Weights of a small transformer language model: 26.8M parameters, 553M tokens.
Each number is 500 + 25 x the weight over its row's rms, rounded and kept within 0 to 999. Layers, rows and columns count from 0. Numbers have three digits each. The size before them is the row's rms in percent of the matrix's.

# layer 3 MLP gate, 1216x448, rms 0.0381, rows 1069-1110, columns 0-111
099:507506509535493490515515516501479505550476509484494462482503427467482484479528526492494495553496501525482507494475455540544481468514474551443471499492498457504481498487540531528506499514506445475479461528469502544482454481445499496541523473476515528537467486515508537532492490498497446522515514456486484490512540520527470502502509501467
104:496546556478514496515541478513486507495474485479558493492535493492504494475522509530551499558503472493477496493532520497491507504539501496470498459495521543492485451477517479525483484507554438494467542504528544538459511536521519467497462456478505450516478487505492422507473462496467489511479457506473499465543531534503518541489502514455
099:491497487495485506501479520500499449519482524521473501468509541480515535485489509468467521472523527510489549499505549474513502501515450470482499495514484484517498529473489511485496533528455500503521473455533491513525486494468502511514564506388502487524507500495513498519532498503521469522516477578504516514473527508519516488499513471534
099:471478528526508530495478469466515519471522510505517511482484508535482513467522547499479465480507507489499490482522544491508527519538482482522500490433508513511519478525506491473507541487430495447508514486552478555508510469557513502479522513508513524510473555493495483529522529482523471518545538476492483481459504507468521496455503523514
103:496506464470518488500507489515541515529484498496493511514459488490496503458521534512483528521499488542470506498461516518489480502478464467489497509498470502484469508463494483484540513497523484464509474524504503496503511423517455502510534510543524475484462512492480503548520521484503427502514534483544531481482534491464500498490498481477
091:492467484464487541501542523554500497511484506506505514490485477485491503478474528509523502510489483499516490465505469498522477545527494492547495497462520520502484485484484518513526503506463492502512475501523506517482478514494501551501517500478529524503469505453522506530506524522523469514470540525520466489515488507557490535465531520469
100:516490511477530509479516492549496515473530512470492506482521525452518475505507505496528492482533474497504492503464494519486432501517483459525482488454474521505541490498521538519510523520509488513522503478538491516496547475514520509474456558465536510498496487501512470497484485468483476500465523468506496514540489478487503506497483456535
103:474450525536465483496526494520508527498507506510525514524510483472529500462527515549521494516560489496526536479534469511501523520506470522464526530477475548498530507490482471499527471522489486504505508496491490531494431533525496505514454526552518513498489498462495470512530497507459468497469499480545500509491520487509514510520522490459
086:516501503483463550521503483491487556504449512459484456496524504499476510516528569472563480502531493450521480535510471514489497546506527518489475493509515477503550490549506528500494467541483473513507521483514460506504515537509451509495509492487500524527499529473491472455472478495532496516510465477489518455487510517509514514489551551510
101:526533480506492473516494516482533475499490510517483514502500515502504525475510535497511519528496479501506503476467511524555469494528499457481516530505525473500505516479505487545530435483531453521483439496468507487472499488492457543478495479530483447471465524567513522523489457496488496485483537559503524499489514505491521454553491541506
102:537475470497494502501503453521475533420515463503522495435502473516522506488497512481488500547526469495544500487514498510473469490470484499511539515498500498504496488472472487493514492530538509495479521499509510503488531514524517517474486466518513478499490503478484528456513495463496529472546498502491500466504499520498499498450485460466
105:564522528530544481510477505485504454504423548501506507542496483490512486430514513516534457494495486508469493501526491479489529505505554502481515515506483489492482460505522480511508508561467473512466487498536522507531502471487502497476500515521498482557552475442500501473519462504526489552530540473522484535476506504527522543507502568531
097:517514473505476545544459475507524551535491504489543490499527518527482494491507514492489525524502522485498524530483528515485487522481481516484477551523539511505504516506510498514507510479510483545535556581492462498509492510484458478466502480534508524513475533504484522509493512481474517491515503489524518500498571497514524490454504486523
095:462514477504506484469497482507482529476566496524539521500541513511495501468489525507522469522466500531499492429479517522487510491492511525476528492500508507462528507482482486514449537489515508505504510480479442522472478471551559475505501526500510513475506496488546452521532479464476479514497507483496507506485469516490507494534487502507
096:463498495485502523496543527509509557460502501522528454488525516453538521500534500511504497484505493508488543470516513506500485505453502514543488503478486516488490492474539481488502518503501471540524525508489515515469510505555498513489450466474451498515501517507525518511484469517520475486490501498525501508474499488489505483507477489481
103:454469524439512507503505466520457461527468457496522516477493518463517475510490486457494502518501506532471481461480491525496471452506532556523511500508483502508524526474519517504516484494504484503490505519483483523467485518531533502510503523473499497476495531488492484503485479527480481477481451508547503505487526460481466513505499475466
104:548490551526500479481499494497521484502465526526503468522563458493531514458474535466465480482501549490491507512557509529474528517505494507476514517535498480544511453476497481486470546495491488528499539485533515520470534515483506528509477512520537497496502520441518454468523483504474496496489470461521507518540565476510473527538493470481
096:499509511570523469466482522476489502489497451514518514485491509523517469515503518504498497509503461524500448531507519536516524512523483466549512509500520473549463465504509496505490506493483484494505518548456506552488512487494455550456478511476501466509519541487525499497513495515502507489521497458512433490535506537433531498548497478534
098:464504505479481505507489481532509510550518504502491523495538487485495489490484505463527494503451512487488524520491509494519436489474510496511472560500500476500553491527515495494524471544534469518507474504461517537491492460551515455481520500516478488471460483457519462530479537490497518521523485445510532525526511509449463477493504487493
100:490492467518462501495507466505507497494476521489520465521478505491487509528477521453522511511476475498529487501472454490508508491512486498499478486498505521535490412483479510496508501461524549484506495541539454530499498505526456509457470493503522535469483467499506522497468491469498566497494514517480499492550464487510486498523496488488
103:501464494520510495514493470494487497497531483500527516476467493486517500472571511482520520515493486517469525491453506499525500505483474534481504492486487569543468515518522525456488510509524493499483520522536515516524453473498540502484502481501523509504483552505501514512460519524475481509494514503505484462508496473466554476503550487532
104:498538491486440483497474493498486486493489564476471512492509478516504468482477515498492456479531492455520495447517443485482507493538511461505488526490502537493497516493503493502505492511472509494484498498517478511509526470483511508504470506515485536490465526471488481526496487522474556499510510499459525481517551484526483454529496515488
099:477550442467436513481516477516495495533497481476597538481516527488505525457493500500508524489491508531516491467522500518462496519479442473499514451490482471459460476445487511524466518517468539487547552490544501524530509516506512535517495497522539502498490484510510477521474505414546517498480534475521542463520453474498502526517540453525
117:498498470521504452492508478497523491486484534514500503508510491504509489497490510486424492506551472475506529505521475503492533514486520497515500531494510523501529511446498532503537512523462482513501528457492490523523468483505515453519470537529479535548497466533494547533511476488495487513466504481499553509519504453476538515530511533473
105:487515552528522479527523466459518487506484495504489439516538513496483478476516513507506510493534507519476506507500504522503479519494510501502510498570476534514529512521509510505517504525488490501508452519481529537502504536486482504489519521493498532520536468471520454533494506460505488473518509567512472512540492485503485555495495523517
108:519515488518502492481500482496500509474459479510490506456496511491491534506536498470540455500480482514488517475525494525539475483471508510465513491491534489505512511472475484461515521492532507504521528520445465509485516519517455463477481507492498487452546475506523524472505489533491490507487475510452463515566531475505525476472483490459
102:506496518500497492550513559519480470533486502503531505478525493491487496495519534501504479469505516543468498473472537508497480491525498462488460518492492456495525457526506514559539481519491509481547514485482515514466563559483471517498481530466503544506490543476483522498486500495490496477509507535524502529485496522483544491492498514525
100:486483557491492531502503485486473508483478478534497508519530457489485504490462524515512484498522495488486525509544439454499523488515444511501514497487492539496494475453477537458484472503498494474499497471469477524479437473455486529502477508486537499494479507514494476459481506502485467468494504475585526486499498491502490483514537521457
099:520502483479519508472473584489537491474509479459547560484490490479516495502475509491491509558492496498568536490455484495498497494534467533503495501480478529489507519480490492499488535505459491471511572549510467490507547504563498494437472527525468501503513489456498506544483495489508519513519499478515503518507480492486500501485481518459
094:507461490524505503547516454509498500507488507476483509485480456515499485512513504516491490515463524500519516497483450474519490482434454471514513514538500527525492445495513539519502489495476516499488489502495503534489467517513508482500504480486509525498474520512494504498513536491496510487479523522478489468492451495515520469484497486467
100:461489514497497472513488510471520525485567506513496486516495460541475481493542497505526470510513513495507464485505526524501518524496511529541523497511497494510533542470467478528509513453518503511512517514503526513524510523540504519513531535543492514477494473464501515479524556506476505506495512453487473478507540489505500535498535490513
092:479498524542522484491515514495501506444492531483508530457495532478495530483487554515552517476510509482516497488514482480480520484500516547503478492508484487484546499408522527493489493441495521515535529472502521503497464495522475515427484479482526498488446477517449498544519507454474508519525541506468477482505483522472478491513498514469
109:535539456516471523480497521511537483510520526492485487465519497549479490491483510488507492511526482482465491518500507471507512470506520506548520492497515510520516474478482491470463501521527535488486510509516528514545466477524545485471487489463500497515499488495509543487510508486506476517490467490505558490525497497446507466512516488507
106:482550496497502525503461472491490562520471496487518527517460484514512469500540499521479518510522512497478507498503463498515505548514514500502501553516520510519507496476513497486527569491473516514511474518504512519510497488489497506503520524507504484489509515463513491493475510510514512507502467516506527469511545496504468495501447494487
093:492461487545516479501503494486486543454484459430507544469493517504489528492493514455480514498533464500484473546518479463492495475458498487525485496494531532486500500492491486524522509478535471506514460525497483524543503453530486499499506505548480504518484453473507466493482511495511524497514506465437547516551432516540494478489491545474
108:487499513499474508517505505476489520520483487511517503502497491447485548485526516473518496523520508453536461443476532470490499472495510534452520529487508481448458446529482538502495542470525464535519497516459511522512507449498447527484493518495518525524491514511477497508514537503481477534513480530517511506447530503555538453480477511502
108:525489512553525471455482527495478446488566520516467507510519501534528488537493519540498483488542485501485499534497495529498575519485480508495508508525495522488508580474514514518500499541483449489489499473516483537488491502490501476538483501515483478488548524501489539508443505559533495484531524506508481499544530510473503468509519518502
089:520487516521512478464506494500493476526522518490510484455457499511524490493509489522545485487473486520516496516507498530530494506528499497498517543460484498487504430509517500468496481540503499540501508528466503517529529525462498523497490528526498513473493465476499468519534521444486463534456510471526498492509495424502501539503505521533
118:490478469484525500538479498483530538494519480498466486500517465496518478492488492516490466516491474477525505516511550506466517551505477500493454530508514490495550469525481464466513533526475507520437506538474462518515503514477524525514515506491496511509518550482494510511528523509501492495464449571485461522482516553551500520477520477516
107:531516460516524498488477538495530511515516452466506506507484494493534497514512523496482529528513513506475552509497503488576463490513513495524529497535517496484544517490482491510475526454449496503484509493489535494527515517526515485522466493475505501499516479551478476522484514507492500496475479509525511574500511489527514488529520515452
093:524507493503507487468492484498486582510469501480508467536472518553495520486491523533536500461527475504464495473515500558509462514512524489478520490482505496552479506534508527514498476525529534504495500500547468499484516501528497500498496527549475509514460530510530495497500513512469518513498490477499540460499532541478530480494485492477
099:484461491525474500487420487542549422488507494460481482511477497485505495483511540422485509464491515519511511497494543473440526457481532527522509503524462528518473489536530526456497482523490474500483523479522495500523518507509493486497514451529490477489508514497490491495437467450488499506495462536530542484510497484507514520470520526507
# layer 3 MLP up, 1216x448, rms 0.0371, rows 1069-1110, columns 0-111
102:518556502488486461544521487522496473491510521455485487472458467517461505432511511481502456527499514518513490445528502530505493502487519501469529507467454495530507521496471477506476492481456505478536468479432506499477500526529537463504537508537532513438533514513545486495562485486483529537524491477490513551480472496485521495511477535520
100:498515468478505512460528524479487502495517490505489532479533504523465494483513502491505504467488471531482522521465483507558490530531465521504513490527489492528549523496497518529492486542507516479492456489489508513464472524490490484492484478520515480519485511523513519520491501522504517510530502517489455503526489496522503504488518511532
101:512477539486490531468502510516539507535513560477470502492515507522496515520529509529500508472540514515521506520493521519532513490516547458436493501494495530492547529485478480511481543540503539469506532505511495503497481503529485479500527478495512485507490508475478458500480486539505525497490485525549488494454473511511513496528513504494
097:487468529502490504543558479460472502485500530501512495452510499506503498516496513509535503483455557495466491478493486491477455525541474486526497498488529518463475506483538494517504516514493552493534509500522524489493524494514558529504463511546493495486480518521502536476518503481546532538503477471481495484501507508492498546498440524516
104:527513478501474510479540446491484490512490481547480492489452500545543520551497502526513467455506495484490491475478484525513494476535521534509522506521491488554490507503498514491484456494542508528533523555524548511482495515493491502477463468544475500473472493524502520493498525534483481512505450473485481519503500485514508501490462481525
093:513486515498509529561506544481450480515498536482493501489508483523481510514469519488481464491514525464558483479502500508478497558499461523541467516491518519477505507499480482511453504512500478485490502490519522507413533535526501540567517488509517479522480514511496498564486523506508472500472452538543461523511488491483503528523447500537
104:471514528505518473477491550508508472531523489518497498531500526484501499495473513505470531525451493559503491521479531524507493494478472492493490495509487505517518523521561510542481492530488442495495473524449502516478507496491505509496512490492501535444463513513499481494488473545501482478521508497496519516496514515461528427553514499513
105:531471505495522506530503507480542500490520509478497534478533500485503494468459494480487512476509488547488497488503524520473475485481525562502501511450485492503510571542499498508494500486522502477517508539499501497548547514558448506517517448494478467447518530487484520521465541506484497499493504533527500511488547530480514506459497517519
085:469465508476503490474471509480530465514521487530483488483446417488517504483473512515446549521505468506510498521522521477529502487501453474503528540483480476538454467468487460501499516476520531498513505502504522552511503469503467481506480529474476515517521529496490502508538552482462496478500517481522507515489485475521488496517517511471
099:487465520486522488478493486489474452493438518479523450503487513492466489522489503500451499524489489506493461481511490506525480481457489516484510594501526520535428466468543512515477486511474514479512494440509513514486468502540518477475524477502476499511494525495508527492468468498488541489518484495479536503514480541471523469491486478456
106:516465503512486451456470470487510481482516553472495474522494490492476500506481508488526502542535486552562504501518449521470491532455509481467473471476478502516528541508473481466479501508460481445515485472509502456506502396457483552489514521493502503506491541518441500540509475484524527541501465538495515457515502510467514487520489554474
106:528465506521512491488496513533484491488499493489504530562533518561464514534469517511480461496456529500503474530523488486479495482539505490531546497510514510487515491533506530478537509551481520495453487533514513545477522535454499504541503503499516498481496522484518471469536504527515508549471492486492505466496458524532522555538500492514
105:479547539495481497481523453463514503529488509510561482527541567506493482495491469470536561497493491484515501470533502467500479474490507481493478508500526486515498501514514502527528476457541503477491497471424482480490512535512530480499535507503487480479469516523460498515471448504504506476498507546452487475530479459521502515514536493530
091:482536513535511483522497501484499538506503466434518490468557493496493499574523505450463538483478513511519459516484485472490466494491522502504496529490498461480509501491512461519504524503481505483489496496516500477545515510528460469540486486473500543448498514501523529507496465589513474490474492495478494513535508492491494497487497495516
096:511530505490485480500471497518521493500563519515444494490511497498512490499523502505495517529511508467510517475466505519462513526504505478512550497527458529471501451481509503470501456506461465502526445522480474504498451450472502473488492534533492526478446505460503484442546519459488453498535552498501506510512510515496480499501490483502
102:539492482509463534534504481491482510512500494565472495532541475527514507472514507491497521520490499485508507485474502530506504514508507520511480508511496501537494456491493533514498517504476467480473530446528493476503525490490500472521487492481527510489500513469530513456457530497514519464559496540572508511515486546501503439522489510541
103:512498513487541515474469537514505488505473500487514504513502496526511470470557484482491470514493544486515499479521513513521503505501515511524526526506496536534482511484523470475495501514486527485487517494499489506552523479468520507510525539521522498478474525523466526469508455516512540480492466481551528486503493510517520490522488468503
102:510512505519497496523468503505489455485519475510504495497472482483503536437475520537507503541504476478505530520499456531490523433506478514497532524500450548505516507515511502531493436505560510518501479492464478515504521510498482500509504523523487505501509518457481518495487508458485484474470486479511502548422492476518465509472483528513
093:472487442480490499508428514517479476528527466506464558520531521510472484516507495513489492493469515507504510501471522489501510505495524542471459472485511442510471575450490471522509511501475488524499494496520566508535526501528517488521516520526500500475491498546492488492480489480494524506482501518473471530545461503469501499499527444511
109:503495482486537479495527496474534461495483534496555499456484546476459464477491486482523502544492499546475488479438472502500457504506475546488494487470515530500409480471526512463458500503494518493488476514495502492503478476538533505491513463507523493452492522472520539515488512483534525505481502512505511479531470448524519493482470504472
090:529528508503524465442483519502515496509516509480477493490461514473471489473491529492493461465501488504470451446519470523496510471517522502469535495495488526528507564521499529501565486535509411490507455494495501497518471500481473483501500509516497485500481500568486461542494529475525520474438466463503496531513468497523544502506562488513
098:534481509494459480458487564511533470504511503479491497487436458507484477512498517469467496487503508474483503513496495476497511475494467546523488498504490518466494539492482498497480505476505573451492449503507519507489484466460558477514515543503471539492519534476489463536476533519482558498503469453496469526507516464509502453466475502509
097:511513496530515480483477489475511513483543505515483510456489536511499482523476505496456470459503519507552466495500480516548508529492472507499515548527544505511501558536428496512543462486455506511463500501500510476521486503471509538531486474511490497469516504507552462510491461503506506503546481506496453499521522514522475526529494475527
106:505508492515531467484551510512507508493526487547466572520473487492502529470504501482499487511501499482475521521455513525506485505522508524487516466497486544483466507492504489486509525527475518533512513483505529485481539504452505482532467548515465505474456477498486522498503484518515513506483483509475499503503517518503522456548475568488
098:523473455458483506535518474516488468472519515447507480450495482501481479520581495446454494507470494538481505477510558526513472437531473516504489494516519483522483481476490499502511532454501549464518498521519505486451583469527465528487527492486501477483524480502504496472475470491480482533505452553515494523503507530511489517486502494490
107:491500488480472492498518529501545523520502531441518511473494453512472497510513498466483477489494521463532541448487487486478509483487485517512529503468492485488543526518458480504532505465493546479514530475461512502494549506484487424488509501503516498450507505490505511512477501494501491493446479498510457473527489494516499511479486480454
104:518473509499520493461433485516522531555485491521480491507488511522528490503475490475525486511530500502481500499502506529481499521480506481535536535501535501477524504502494486526511476537534486505519495526510482493459520493448523520557498473477515519479506538486484557463519470522494514511547546555512478523471548505481528509482484497479
094:473519503526482498567487494509511514499489460469501502487531501488538506533510544463492455472505529542505476511511513483466466456485531458539495521519484487465519505498532469516484489473493505501514478499514539523529568494499461502456505480452513507495503481498430521505492509496499524500520541516508523568515486485478495496503523513497
090:489513490505493507489496530502520524473527537472497507443463498518481494567517497450527509476491558490494459536508516498542466519509469520508448480515479509511527564500482502512502510509563475442508552544527508516482526517530501501503489500493519487521481515501475509494503514487487523531490525455480414484498496519488489516486542543496
099:500556453509517480472532501469490537516577492515467497498523523492511475503494487449505491479485465505501460477494495506506520519457510477514467506445491538533520531467536455502504535514493470495499487520533464484500520491512507507501503458491494518473497493493535526520494468511509545547487486543550505473517484496533477496498540503492
098:469489507481510518503492480486504517538483519505477479537540470523512506497525512500491479497507534519524489520497555500462489555477498492494469483489482542504482464496466495499519486463525472461495500513528509499497518463521485505467505504497466518509507507494488534484459541529528441482501539497529502509498536527451482532474527495541
091:494525483519511506499503472521503518527518499508500521492500519500488520514513520572470529520513475499484478534461497526531480517483541476477462496487556451526526567530515538509507471487511509552495487491549528510511463503517489518521499499535523544513510487489500492516491486494474459508516519545480510479478488504443475514491507499509
103:484497491538478494519536510516454524506493522517519524528565501473530504497500492512539487459490476513503463464514514514524462536496483488484499516454512491463471437539451505538488469522525507512514526479506498495464491528479520528538503502478486485504525499519505515515483487507479471484522531511470477516490532487497466469470527489487
108:505500493499494480490446523490519475484503503448490481484499502501544512521478523495532489516501511524522484528496460441551508466497495509484512541487506547489499515478492468506499507479530441552543463555511517483495496480492486473472501503499522509506498522487495489525538465577505483501468499523483525471477529507532486514468511561489
093:437499490460451542479493521498539514505475498531536464505530485473501484533489523513511489495482533480529515467519502525482488521512515553474517470505491513590430524497506519511491457477473499487470538467510532518433441575540481492488510497481480509474558501497484493528499456512480497507505493513483497496446504508441483503528569480523
106:499488447516509521521507497546506566489511502500491478533466510490479528496494486472499513493502480533519531515500533499522545485532541473501523511506482494521499518527516492532528546481521537499532497540508490493512492510501467478473494493515535509430469505491456503518551470513511527538478576523498550474480505470497466461484461529503
116:479531528494507530528471539549537517497500509475497500527506480474465482508543506467469508545543507488539515512449520522502537442461508510525456562469481508491453504480519487505501504485481504533518522499508486515506501478548495439517469464521488496508451542446458490527506480522493507516488449530524516497487507499456510497499516464467
091:540528523471480494446521503465486463505561449521464439482517507502508495508495500522535500536503494503490508480444517495491534518489488476514498450484502472498496504493482535497513511513522498492469526471480524491503547531529516503510526504500515519511493508488468479427501502513507479476475477557417462507516499497510509501486493526509
104:505534454486496495502550476476492506486505553475492468521499495474493491492528519478496518518490492523473468493475437483496508484492525527486467502523523511501474516530508515515528447491513485491512500484507571487473491458465493526493511488506516526529510490511476493504467490498508504518499496538488538505505479488484545460531493540513
100:510510521467493539461519489517497503465435448516500496474459503502502519506466487493503491483508487507518498496467491504530515507472498483519508454507504527484515458482550505465533438527460542471478480458554493518518474502512508465479502499536495524465511505491504504484506528504470508462474474553502514504486504527487467544463501506471
096:449463506500495515484485463531526462485550509506510505464510443482493470490500496429487493504494527501507517495473520527495517486481486499495454477487490470445568467481457491482490532443458502501491494490469510518558455483474510499495487462478560523473525503495454484485502485466507450478493513513500459557548502497514507502506522473501
096:480496500479561509510486490505514543552509474526501503476485464490506524514507500526512467459498506502543546471494537475484521485463505479494500494524509463485465521514510518499533512491519480504478538467501512509503474536554515519466484539512485514485508519496445486509488512487479545511513493484465486502471467524492528472437488517474
# layer 3 MLP down (transposed), 1216x448, rms 0.0372, rows 1069-1109, columns 0-111
101:508482519482505541490470453493507542501534496486502521533475470497473524501500486491515503454504471505505495492521498509487498480519446512509505522438484512544466514539523497455458505492466556476505534456499491515506519486584564486479520478525485485505526545527531480542445531515484491485488511448454519497447482486544552455525522488526
102:486518507509454443486495468541540481465514468548506516482513482520451504456514475488457518497513495544450500474518545483460488506489499482504515501510476474481532516495438487476527518524534487542488497530465541467476473511538518542526443485496519504437494465508463496508480515486506516496508479502499505486519508446496509486511451484480
101:487519555495530494495501447484498448508485521538504485466521492537506488497470500482488515531477536523515471549512526458460506503447496506505521487446561523524504516516498488467527528487495500505483481504476477519519522493526475523501544500475515473524524494480541494502490506511464480446529473464500538471518480510517520491516460486482
096:526552514516492507498495531519472515514500503487492493536483526464486466498475504486508505510509511504508503500522543466496465531504494541535498555472521514516471504516551491520484501499530450510493480470441508532515476508499524543512496508462556528504528508496503510520497493459442519471516497502504484509513499479496518525500535485477
101:546491496503458533539498493531527448496494552541476489485497479528504507498497502530488518514479533520497546465470530514527478525513527480471484520523534498516475533469519479512509532477497510493519502507509495492518522487461505537468495526522507485478494499494481530480480479505517522510498517512515517492502489458481525524503455499557
093:528509483482516465537516555465473457512495490492460522483513486550491482475439507505493498496499492504515517547530468463474511513495468488507488497492471511500510466494510447506484521536503544474525489482503516508471544524490468489486580468432413458485469498473476491499527449531483523501516466520501536533510513555470549505492514531476
101:486472515496477481439480492558487533470472491492525503512523517481519522503533513509546513571509501520505500517480465494518520487476545521506523512477529472508498507492501518452514537514530481487483478487506501520470490488488537450548507492508479531483486503468505494502544457435502529498518463527520498519513481490522482519487489479468
108:484533488484475493469500462539495575478520475465497535490541481488527454518483516501490555506495483486490517477474538534482479446444519510500466517471509482499465464540511473517489472502494518510549539487561487538538498510486498481461520503506533465494492539513472481507521485493463500510468528501527499486467462472499531544466508460475
090:518501504467472491506492516507516554489497495475479520461516514521515478489500541446530542463517484523494493516493442521511501501510509479489477533498505476456474495544501520507482503551484511531502515492530490515499514511488440505500511514498494537450511482480547453444511516478515467515527524477545501487499482504518500508466538474526
104:523504496478482505442501509472501485542487510505495488497522488469472497498495507519502518518513507510503525499547466534505503576453497500491498519548509481481499478502545460541498519497508529506505539479549511453502448476501547472494505506548510562477472518515512504460479515529537511467520496508464490512509487494494496495514530497473
105:569468504529540485475489499454512537494488513476513483449529502494422501497493487508492501535524447586526496518464425522518546523479515473489488468476528530497546514491497506515466475519472493461561505493510484506503472483494484537479504477458527521483502503483497514549514564525496465480501493505510525508488493465540494469479480498504
099:446500481459472501494516466500508521522494486521532516463488474475480494497507506471530534540526507507523507491475492505491527518477503518508503525512455506504524506464490504487457516481514476511487486508496490472463471476530523520506481496550514499462486494452518501509462510517481494438432497511500507532505507493506495469509500492471
104:502561515539491473439460480478482485507452464500506505480502512471484529472500509495521523507480485488518473547486561482489483493454451475475538445461539505509481498498523494516484489517455471457492477507503510508469501456493474518496509496515519520516485506481530519467554494508527539493488483494538530498488504520495530473477531524467
100:508509466501497508489501487502563506543493518447530509524492458499468490485520489588451531512532513514487501571522477446477495565529481504535457489520496487519516484487453532517494470511467530494495483495490513524459509459488515478513503535508522510508494477486548492487514504429498523543498528514508507504486494484489521498517516510479
098:474476530513509530478526454500481504491507465541467557476509507505506536564505514533467514487488461488482476460464472520522503514508523530459499523497525501505485510493561482521494513536517544480530444463468487537504490522534485474515495482483496485492482491512508480466561511468506476552490530487506512543515515463483482498510520543515
106:481539470489507502458470531469490527449496517465513497478545446479513491488521486493484497490475518506482512453515535505499510509485463567564516556483468522454503508495508536508509537455521495470503535527464483508489519494571489462525519495500481491478515469475510492508490505464516506463547550514498478523521509478489494530479553509522
100:504517496518473469522536529525510509501495469485522491506448516510498485498484503510511518515544526480510478495532466477536470515484490551521469476508499444473500509496498487525551500480492516484505498446464472501472501477548509498484535450523504503479534464472474454547496497489478483480514556499505466486503477494483509517482478505510
104:510515539523486523489495494479517510517496501486463460519512507473512546509550533462518501475505478513517438491522537497498502533533495464499503510531517496477492453483520490507512512502505500503526481510457493510493485542440478513487512519486505499531534475401515489548519492536496472487486528473479519502524478481557537488551512505515
099:490519464490462435486475479529520535510479499499551466487472521526500516495498520495474476498525479503525503506484549505473489549495483497529505518486496512517486498491498504500562501496516425541462512482503484476488477504480488522562498505482525492514531483486473454528442526482520482505507528447530523486498493552520533493503475501522
107:488491507481501488490503522478554505485534522506507525504478525489514513464490516459469473513529491551493553538468515523522469509513508473516481554463477531483522544442494514504526528494530480528500467460485482511490488519496477478477479513505469504513513406501509531472477475498498529502502482510506512484489501507516508500490507477478
101:507483495468551504527541531528491499513527545468472503524505465424487498491562483520518488466481484503482544491492502476474526497513472478504486490507544520497495515526517480572499516502480481495549498502504466454472524453504479510515502457496516460508495498526507474491447468500516517516511499530482525492531502549526490466525529516498
104:505556505497518519524494539534536505480482490494466512492505560482496491504514499493500495532544488475474503495521479495504483530482468485480515521481550501507515533524525474536481527533483460525509450491530508505499512465466517503499458505533510495527498482579503489479475500513495492489491489490508486444454476493489482464468512506510
103:471458499494445487474534489518520529424489498507488511531506492461531525513495510510476470496477496514400463488494513513467509502485545461516488534520475500508481515502491473547509484503501486492501537505492479506518505540503502506469509463469500464464429493504500497479472500521551523511526527521493477516498527472468472492476519525517
100:489502493562488487465484505525499523500519493503491481486528525469458511510487493538521488477513561452529468505461527507497462479498459497453493522483513486494464468498527477484502513482473519494507449502514503508512522512475450551498487459443536484451500521472518490501526507519507544469432472511526480511502499475503493470505521537518
105:483450545507526475505540490480505448513521510561494525506503488477467516527530485497495527466529540498491528490537497493463478535525473504493529510538455520450492535507526544484525485525495513530455471541434485516466518503494486502481490482490462507500517514477465456493544511447487521486469476490505451522475527491511500494476475501503
104:501485476516522470527475452490472521468494535470472503540508507524495549482494486491486487436481479477484522491474496505470494526514498508524468485501487478517534474525469472506539485481523502479516465519481455510533514485535466492525532473479500473516504519526475501500496527499490481531437472488485460530482486526528505480495577500510
107:483503503505511499510518500505492497514492484539460506498476494461517499538519534509514510501480522540496517525511517470521494471444543514500506539487505496479481503496484478521533514481491475488508492489461495466519487489513469523519500503435488534494439502494532483508499472522525475496520532499491519524520533499494469480437492564509
097:472507507513481511497463528498502476500508470499489511450511515479523495509505519483516556473505506477506491496478498522503500538487541497449464517512496562537503479495501488511535473522492530494499513518511449509476459503529506476514496469488476546522532516458493462503498469510516467493523511481505497464504475483473517494500502536489
099:495513502465489503495509471516470472516481563527569493507499525515517497455475466493482507509506454504537528511490496517511514465496496503487463505530450454481547519462558525508524545512493497487467482480497512479439487504535563491467501498550481516491522508488462544500477507451521460501491533532468508461511516485486463458454499496494
100:535531480519488508450506418531508489446517516487502588492492504503508494520516511493473528512494527488467549518516503528467498502489531455480493487533510514487519530474472470522506502533525474543509508491517508463495525481466497516451518524498488505479488505506549525514488517552499490502490534489532508507484514503512530471492510487487
101:498483517490471499484482509516492499457490505516488534465515458523495481491535509549469484538523500478529514491487525530509509497523503482494514489489461539487505473465458526492491530488452494481492510514545512479471480514504477526509512487477503502502502503531465471484488485508484479548511501533454502508501527458421529535452522474532
096:464531509541429499482523510504506499502503502504506507455477531484490543498539490469504484545547539456498501484491510475499474486507502505513522470564538491550504548479509509493522504484536443488518522491488472457463532487504500507497494509495511504497494511446517508541499494468488497441500500515501463477489506546462489535539421456498
110:497488543558474591527444473465467575517511497539473444459528515481468505505495501489483525461480500500539535497506511471506497563484493516506483500493494470471518474518525486507494478494485490502494481520503493530502506481545504500480515539491499499535521545497518486515478513461518486481458557490490473533520511471522498506499486481523
109:518492491516518488530488515473508500491442508504508506519505454510477496511521473535526475491480494508514493468482492513503501498498539538478474523468512511485488473478534461559463527517499487470517457493487532505465519510461495520548513480458479521504490495516511490548500491529472496509460496533506512473494530521547482482488489547532
089:499545507491466517490509482518506503493500517510506490498483489494539496554483525501512478519485509490519504477508499532547534489476495533558501490474510468549520509552509514489510484498481479493481504517510528496480517519504491517494469440503525493470522489514500505493504469477474490507491505528528500495453476501450484517562512515516
109:473519500455457551473507473497496515465499490518488475506517533463502495488484549480499446439505472440506490504501531472502509437535480497527529498485520505471457459519539507506476514487503501456501497508494506503532516465499507509478500471512501526516464469450524527482477491498506533499527460505465495485510503483529477527539516480517
112:488521523540502497510522525518524493508484502542513501501485494516497469519504497539469469479530514507492452463479484487463529477503511485517486498471502507494513554466516499484519500473467465538524495472492487519527521513520476521549507482502507484500521523498480535504519498474473544529465519518472493503484471481507522494475503528478
093:536505482493517456485505472476511511486531514473476480448495493508548484491506508543499446525494471511483481496479482480466505448504494533541489531520488493499516531490547446462489491545459530473493508513509493481480422475515501480495526505527505527510499520519488472494526479501515473528484484525489496500498497534473539486466508488504
097:482476486454528501527475511492513553502535482504480511500492487537494502516500479479508480478486486499528530518521511508488527552472476491502549521489521465476553446511439470501478512537475528516466492559467496501536504507505537493486486502539467459520556502508494532484521491517508497510454450539510489523500497484533461505495519443493
104:503484470513502504480541536495521468484486500507493510522504523499516512516527484453474471506498487510496509508488516505538544472429469511524459479531499484451500482503489498523472487498491484502532494474502492514543477462489519510487493466514523504483537489487477499482543531491496445455495479520535473540464551500528486489491495505494
090:481490478515472504519502476482512517500563494463501496504489461479502473531500492517529517466517543502513444492526496511492468526470534511515485516506523483476517471524510473496488526486515489477493502488520500544540490493441485494502499488476549516487523477490494482507498477513491457483512480501513473528535505474501488481453507508517